Weights of a small transformer language model.
Size: 19 layers, 8 heads of 64, vocabulary 37167, 86.4M parameters.
Training: a variant of Muon for these matrices, 800M tokens.
Each number is 50 + 10 x the weight over its row's rms, rounded and kept within 0 to 99. Layers, rows and columns count from 0. The size before them is the row's rms in percent of the matrix's.

# down: layer 5 MLP down (transposed), 1536x512, rms 0.0442, rows 93-105, columns 0-127
# up: layer 5 MLP up, 1536x512, rms 0.122, rows 94-105, columns 0-127
down93 093:45 54 55 47 60 56 53 58 49 43 32 60 37 68 53 43 55 66 49 54 44 52 51 61 49 53 49 58 49 47 51 40 60 45 60 56 55 29 50 50 50 64 40 49 52 65 45 42 38 67 37 46 44 35 54 50 43 34 42 49 39 60 63 40 54 40 43 43 60 60 50 43 61 56 52 46 56 46 57 35 50 61 51 50 55 43 40 46 38 67 51 40 65 55 42 48 27 48 63 52 40 38 50 40 60 61 46 59 48 46 47 59 53 42 63 41 35 43 48 61 62 67 65 45 59 61 53 45
up94 112:41 43 52 54 55 62 33 51 38 57 39 58 57 38 46 45 61 44 52 73 28 35 62 34 62 57 60 48 57 37 50 52 44 66 48 54 50 64 45 51 57 44 35 50 54 76 47 54 72 66 52 45 46 43 58 71 47 44 45 50 61 50 50 47 62 40 58 41 47 62 42 58 50 50 54 56 70 50 56 45 60 45 67 51 51 31 62 50 39 33 55 45 61 36 45 55 48 35 70 53 52 49 68 51 53 61 65 36 49 57 47 52 42 52 49 25 41 56 59 51 59 49 43 48 54 66 45 42
down94 108:24 43 59 53 37 58 49 40 50 49 54 48 42 42 41 58 69 48 62 59 45 56 40 48 51 63 64 46 37 49 39 52 47 64 45 45 52 48 67 44 52 60 48 49 29 35 47 61 39 55 48 42 56 58 52 42 49 47 70 52 57 57 34 58 60 53 50 51 39 52 44 50 58 48 34 64 65 49 58 49 68 86 54 41 38 25 61 51 55 44 38 63 50 60 53 52 47 51 41 45 37 35 59 54 35 52 64 65 48 47 43 42 57 40 50 42 53 58 40 59 40 51 73 46 56 31 42 53
up95 127:41 60 51 74 60 46 56 52 26 46 49 67 44 47 40 40 35 60 57 33 60 46 63 48 58 64 43 54 57 28 58 51 42 42 54 22 28 59 48 29 60 39 63 55 53 46 49 51 75 56 60 59 33 34 47 63 47 54 50 43 53 51 39 44 49 47 61 50 34 34 42 63 57 55 56 48 54 48 53 35 56 53 54 64 52 59 56 46 54 41 57 52 55 25 47 67 44 56 35 72 34 51 55 45 58 42 55 43 67 57 53 60 34 37 51 48 43 25 43 43 37 55 44 42 51 47 82 53
down95 125:45 52 54 46 69 55 41 54 52 36 43 38 58 45 59 53 34 27 42 45 61 56 48 43 43 67 48 56 49 41 46 58 46 48 52 40 66 46 45 36 51 50 61 52 48 36 49 52 37 67 48 45 56 63 47 52 28 43 76 38 51 36 64 56 58 38 42 52 46 53 50 48 50 54 55 51 54 36 54 51 55 51 42 56 42 45 65 37 34 50 58 61 39 59 53 47 57 36 59 33 51 53 42 43 59 51 49 33 37 54 48 37 65 54 49 73 41 71 46 50 70 42 54 54 48 53 35 74
up96 108:38 39 66 37 45 27 46 58 48 58 36 52 47 55 63 64 59 59 58 50 44 51 70 53 50 51 53 34 46 48 68 38 62 40 50 48 46 48 41 46 52 47 61 41 54 43 55 47 63 32 51 59 51 47 51 40 59 56 30 63 49 53 53 43 58 41 53 53 45 52 36 56 37 43 43 54 40 61 61 62 44 40 59 56 51 61 30 54 60 51 74 39 46 45 55 42 22 45 44 57 46 79 47 63 63 49 47 49 41 48 71 52 65 67 56 42 35 46 42 30 52 48 39 44 57 54 69 56
down96 107:53 51 28 52 50 65 62 33 57 42 61 54 58 57 46 46 55 66 57 65 52 43 54 65 27 40 37 58 63 60 44 50 49 22 40 35 46 31 58 26 64 43 52 44 52 55 62 41 50 56 34 55 51 37 49 47 53 61 48 62 56 44 47 48 35 36 49 43 43 56 49 48 42 60 52 50 43 38 42 63 44 47 38 47 64 36 38 40 40 61 50 71 67 24 52 58 44 39 49 51 29 55 47 42 47 55 31 29 55 43 34 53 46 56 50 60 27 33 55 59 47 56 64 19 30 68 61 58
up97 079:54 54 62 59 54 42 68 60 53 40 39 50 36 51 36 40 55 58 64 71 65 34 46 64 47 53 48 47 33 42 30 52 30 52 47 54 60 42 65 40 31 60 59 50 42 43 35 57 60 64 43 52 59 52 38 51 60 50 52 49 56 45 68 49 71 46 77 46 64 37 39 44 60 35 43 70 48 40 53 31 48 59 32 41 40 44 40 53 34 65 60 48 32 49 50 43 60 70 41 40 36 45 48 56 44 66 37 17 51 55 48 42 71 53 63 66 50 63 49 52 53 57 71 67 44 55 74 61
down97 067:47 58 26 38 68 48 48 32 56 42 47 64 53 37 52 52 43 49 65 47 55 32 48 45 36 42 35 49 49 34 52 43 40 39 42 38 61 54 53 38 49 54 40 34 34 46 63 50 46 44 43 35 33 29 42 55 39 40 59 58 45 42 39 53 40 65 38 58 51 55 41 44 44 49 36 34 35 39 59 41 47 44 57 59 57 46 52 44 48 51 41 41 56 39 39 47 60 41 57 63 48 45 58 37 70 57 57 41 55 55 47 45 32 61 40 47 55 54 56 66 58 36 43 49 46 39 52 44
up98 109:54 32 54 35 69 50 63 65 52 32 58 42 45 47 55 47 55 57 56 45 47 55 55 54 49 52 48 49 48 46 56 68 48 55 58 45 38 64 56 35 58 47 67 58 40 30 53 36 57 42 46 50 62 60 48 57 56 50 50 63 39 42 56 44 41 40 60 47 54 55 61 48 47 45 40 54 49 56 35 46 43 31 45 54 52 32 56 63 58 47 65 60 38 41 63 64 73 37 39 54 51 59 66 33 58 61 52 37 53 31 50 55 46 42 73 60 66 46 56 54 52 49 25 58 51 47 66 62
down98 107:60 66 40 56 46 37 45 39 60 45 60 40 32 59 64 48 46 38 54 41 58 57 46 47 53 40 39 62 65 38 42 52 62 48 54 50 62 47 60 55 58 51 56 34 31 51 50 64 58 60 51 48 62 44 35 30 48 59 61 68 50 59 44 40 48 60 56 32 40 56 51 54 60 44 49 40 54 41 52 20 41 62 33 53 33 32 45 42 54 35 42 48 44 59 60 47 49 53 62 56 46 61 39 58 58 41 54 40 55 37 50 43 46 31 43 57 43 57 39 57 53 65 47 30 57 58 58 61
up99 087:44 60 53 49 76 50 33 58 58 65 55 24 67 60 48 59 66 56 61 49 27 53 56 70 48 68 48 42 48 52 43 40 52 42 49 44 36 50 47 41 51 63 31 59 53 46 69 51 42 62 64 51 44 51 51 22 58 46 48 71 37 32 61 59 49 49 78 50 42 57 30 65 50 49 32 58 43 45 60 53 59 64 43 55 39 57 46 31 57 52 58 40 48 48 58 47 43 62 50 52 39 45 61 49 38 35 47 62 36 36 48 50 61 61 69 62 51 40 37 56 50 65 41 58 61 44 43 48
down99 083:55 57 65 45 26 54 63 45 44 40 58 52 45 25 36 65 52 52 62 38 54 66 48 42 48 54 40 50 66 44 33 54 54 64 61 48 51 41 53 72 47 58 62 50 55 53 42 31 52 28 45 55 52 61 49 45 58 50 47 52 61 33 44 66 61 51 47 47 42 60 40 66 48 65 47 43 56 49 61 75 56 44 43 61 52 45 51 50 46 33 54 49 34 53 57 27 45 35 45 39 49 59 44 61 58 56 58 45 71 47 36 43 74 47 55 40 66 41 56 47 32 43 48 52 38 43 71 37
up100 090:41 35 53 47 73 43 56 60 40 42 52 33 59 46 53 46 59 35 45 47 42 51 33 59 44 47 32 56 34 38 37 55 50 77 40 71 58 40 59 41 44 66 63 48 44 44 54 71 63 36 51 56 39 67 53 35 50 40 55 47 38 44 61 67 52 48 64 45 51 58 48 47 53 53 41 65 41 44 47 46 53 49 28 51 23 51 51 38 67 46 55 48 46 45 52 54 55 26 53 53 65 50 49 49 49 49 59 34 33 38 51 39 40 41 53 50 55 41 64 53 55 58 46 47 38 46 59 41
down100 085:44 50 47 38 27 49 45 44 42 63 46 54 39 42 36 49 60 75 43 57 58 59 54 51 31 63 51 44 65 52 53 60 31 43 63 43 51 40 61 56 61 44 54 42 48 57 48 41 66 50 44 46 42 63 55 35 44 48 39 45 56 53 43 46 47 44 60 37 62 54 55 52 57 48 44 58 54 56 48 45 42 69 56 65 52 48 38 72 48 41 55 60 34 47 31 34 51 49 48 72 46 46 45 63 53 37 45 36 45 76 55 45 51 51 38 62 34 43 35 52 45 56 69 47 42 54 47 55
up101 098:57 57 41 20 36 45 63 62 57 69 65 59 50 39 57 45 53 50 46 31 36 41 47 41 31 46 40 55 58 49 54 47 59 47 45 49 51 53 35 43 54 42 67 50 46 50 54 56 35 53 54 72 59 67 57 53 31 63 61 43 42 39 51 45 60 57 53 56 32 50 32 66 57 50 52 47 50 48 39 60 58 30 61 60 48 47 59 59 71 46 60 53 66 39 51 32 41 45 48 66 52 47 56 46 40 57 43 50 40 61 53 35 48 51 52 45 55 71 39 58 55 55 42 44 48 55 65 42
down101 097:46 45 64 72 57 63 45 31 45 61 36 61 69 64 41 39 45 58 44 49 53 44 64 52 51 38 65 60 60 49 47 43 46 42 58 67 29 55 26 66 66 54 54 56 53 60 55 47 51 53 44 46 43 37 40 53 42 46 70 49 44 60 37 45 62 34 56 64 36 48 54 63 54 48 49 58 58 46 36 42 51 41 51 46 39 39 21 49 49 37 39 55 49 61 46 46 49 44 57 48 57 58 53 55 54 54 64 46 44 35 42 52 49 45 38 43 32 37 54 41 54 53 45 39 55 57 33 41
up102 077:31 66 55 48 50 42 32 52 57 37 46 47 63 47 54 39 65 46 49 53 65 35 59 40 24 69 48 43 48 48 47 31 43 65 38 46 57 50 50 41 64 69 45 53 47 72 48 54 40 41 56 47 32 50 52 64 52 51 25 55 64 54 44 43 53 63 66 60 62 54 63 48 51 67 39 36 60 48 48 47 43 54 50 65 61 51 60 54 55 57 53 46 32 50 67 56 44 36 57 64 44 59 55 44 56 46 63 52 43 58 36 39 41 68 50 62 42 58 56 45 41 37 60 56 49 53 44 53
down102 072:55 39 59 39 50 47 62 46 34 36 51 68 46 45 45 65 45 46 56 44 50 45 56 55 49 46 52 58 51 37 51 42 46 49 40 60 41 78 60 34 60 57 55 59 41 60 48 57 59 32 52 50 44 63 48 50 39 51 41 51 74 66 49 50 67 30 50 55 45 69 40 67 42 47 57 39 39 38 68 59 57 53 39 77 49 55 49 39 37 43 64 50 77 60 49 55 50 43 43 40 54 46 44 52 60 31 32 49 57 55 54 51 56 44 50 44 30 55 61 55 49 62 41 82 47 55 43 48
up103 109:51 44 53 44 57 64 40 54 62 38 38 64 24 41 70 56 73 42 55 54 47 63 33 57 56 43 44 53 59 41 47 74 60 42 44 42 43 61 58 49 46 45 59 48 52 60 48 52 46 69 39 44 51 58 46 59 52 62 56 41 59 56 67 50 60 60 35 55 53 38 61 50 65 55 53 45 54 51 51 41 47 33 56 28 44 46 58 50 34 45 55 30 74 41 69 70 49 51 47 51 44 40 48 51 44 58 33 55 51 47 44 65 43 48 56 42 45 56 54 55 41 50 33 43 53 64 59 63
down103 104:49 68 46 60 55 46 45 33 41 56 47 52 59 37 43 60 46 51 38 59 60 38 58 51 55 48 44 58 60 39 40 43 48 43 43 52 48 42 45 51 45 52 38 59 57 46 58 59 44 66 42 47 61 50 59 58 43 47 50 47 50 30 40 53 50 36 60 45 63 35 45 78 42 62 51 61 54 54 24 39 53 59 55 47 51 58 55 59 71 64 56 62 34 70 56 59 51 50 37 36 52 37 24 39 58 42 50 53 66 60 66 47 56 60 28 52 42 50 61 47 60 51 46 39 58 55 50 53
up104 079:50 58 57 56 49 36 58 48 35 53 46 59 44 39 69 42 42 54 67 50 59 54 60 44 51 36 44 50 53 53 84 49 63 56 29 37 47 55 66 57 40 36 34 42 48 48 56 44 49 52 52 49 49 72 47 70 63 49 48 27 55 36 59 46 37 42 47 49 52 45 36 52 51 42 45 38 42 70 48 60 65 53 40 51 50 44 48 46 27 39 61 43 48 54 48 65 50 44 56 58 51 55 37 40 49 59 46 58 51 75 56 57 72 52 37 63 45 52 64 42 60 46 46 57 39 42 53 52
down104 075:60 56 58 32 48 32 34 47 62 55 61 46 55 64 65 52 55 44 35 36 54 49 59 61 49 60 69 48 68 38 84 64 53 52 42 60 39 47 56 65 50 44 42 54 50 48 58 36 56 51 34 25 37 43 42 39 41 50 30 45 51 64 66 41 51 50 62 47 34 35 39 43 51 77 40 36 46 40 46 73 48 45 29 62 55 49 45 62 40 46 56 44 36 56 52 36 52 60 52 54 51 57 51 54 41 42 54 51 51 53 54 55 45 57 46 56 63 36 54 45 64 29 66 32 52 45 52 51
up105 109:68 31 33 37 76 45 76 70 48 52 37 60 53 45 45 58 52 54 53 45 49 42 49 40 55 65 53 49 59 51 47 38 60 28 68 73 42 56 56 54 62 36 50 48 48 46 57 43 59 38 56 51 52 37 58 44 46 63 58 50 44 69 54 37 51 67 52 36 51 60 43 64 59 63 61 48 64 43 57 32 21 49 52 44 69 45 38 48 42 37 34 51 47 36 53 46 50 54 60 68 65 47 40 61 61 42 51 29 58 43 45 53 54 60 57 55 41 37 46 46 75 48 53 49 49 50 49 63
down105 114:53 39 48 43 64 53 59 51 54 58 49 71 44 49 43 42 40 43 44 46 70 41 58 63 67 63 41 65 50 34 54 52 56 58 65 62 53 67 54 60 58 66 64 52 49 55 45 56 38 50 54 49 50 57 49 53 61 55 58 59 46 49 46 28 55 38 34 49 52 27 56 62 50 57 39 62 46 47 41 55 64 61 52 39 62 53 67 65 43 62 51 45 49 38 50 49 54 50 48 55 57 64 41 41 58 65 50 41 51 48 32 56 32 42 36 27 55 57 53 37 45 74 46 53 60 39 48 40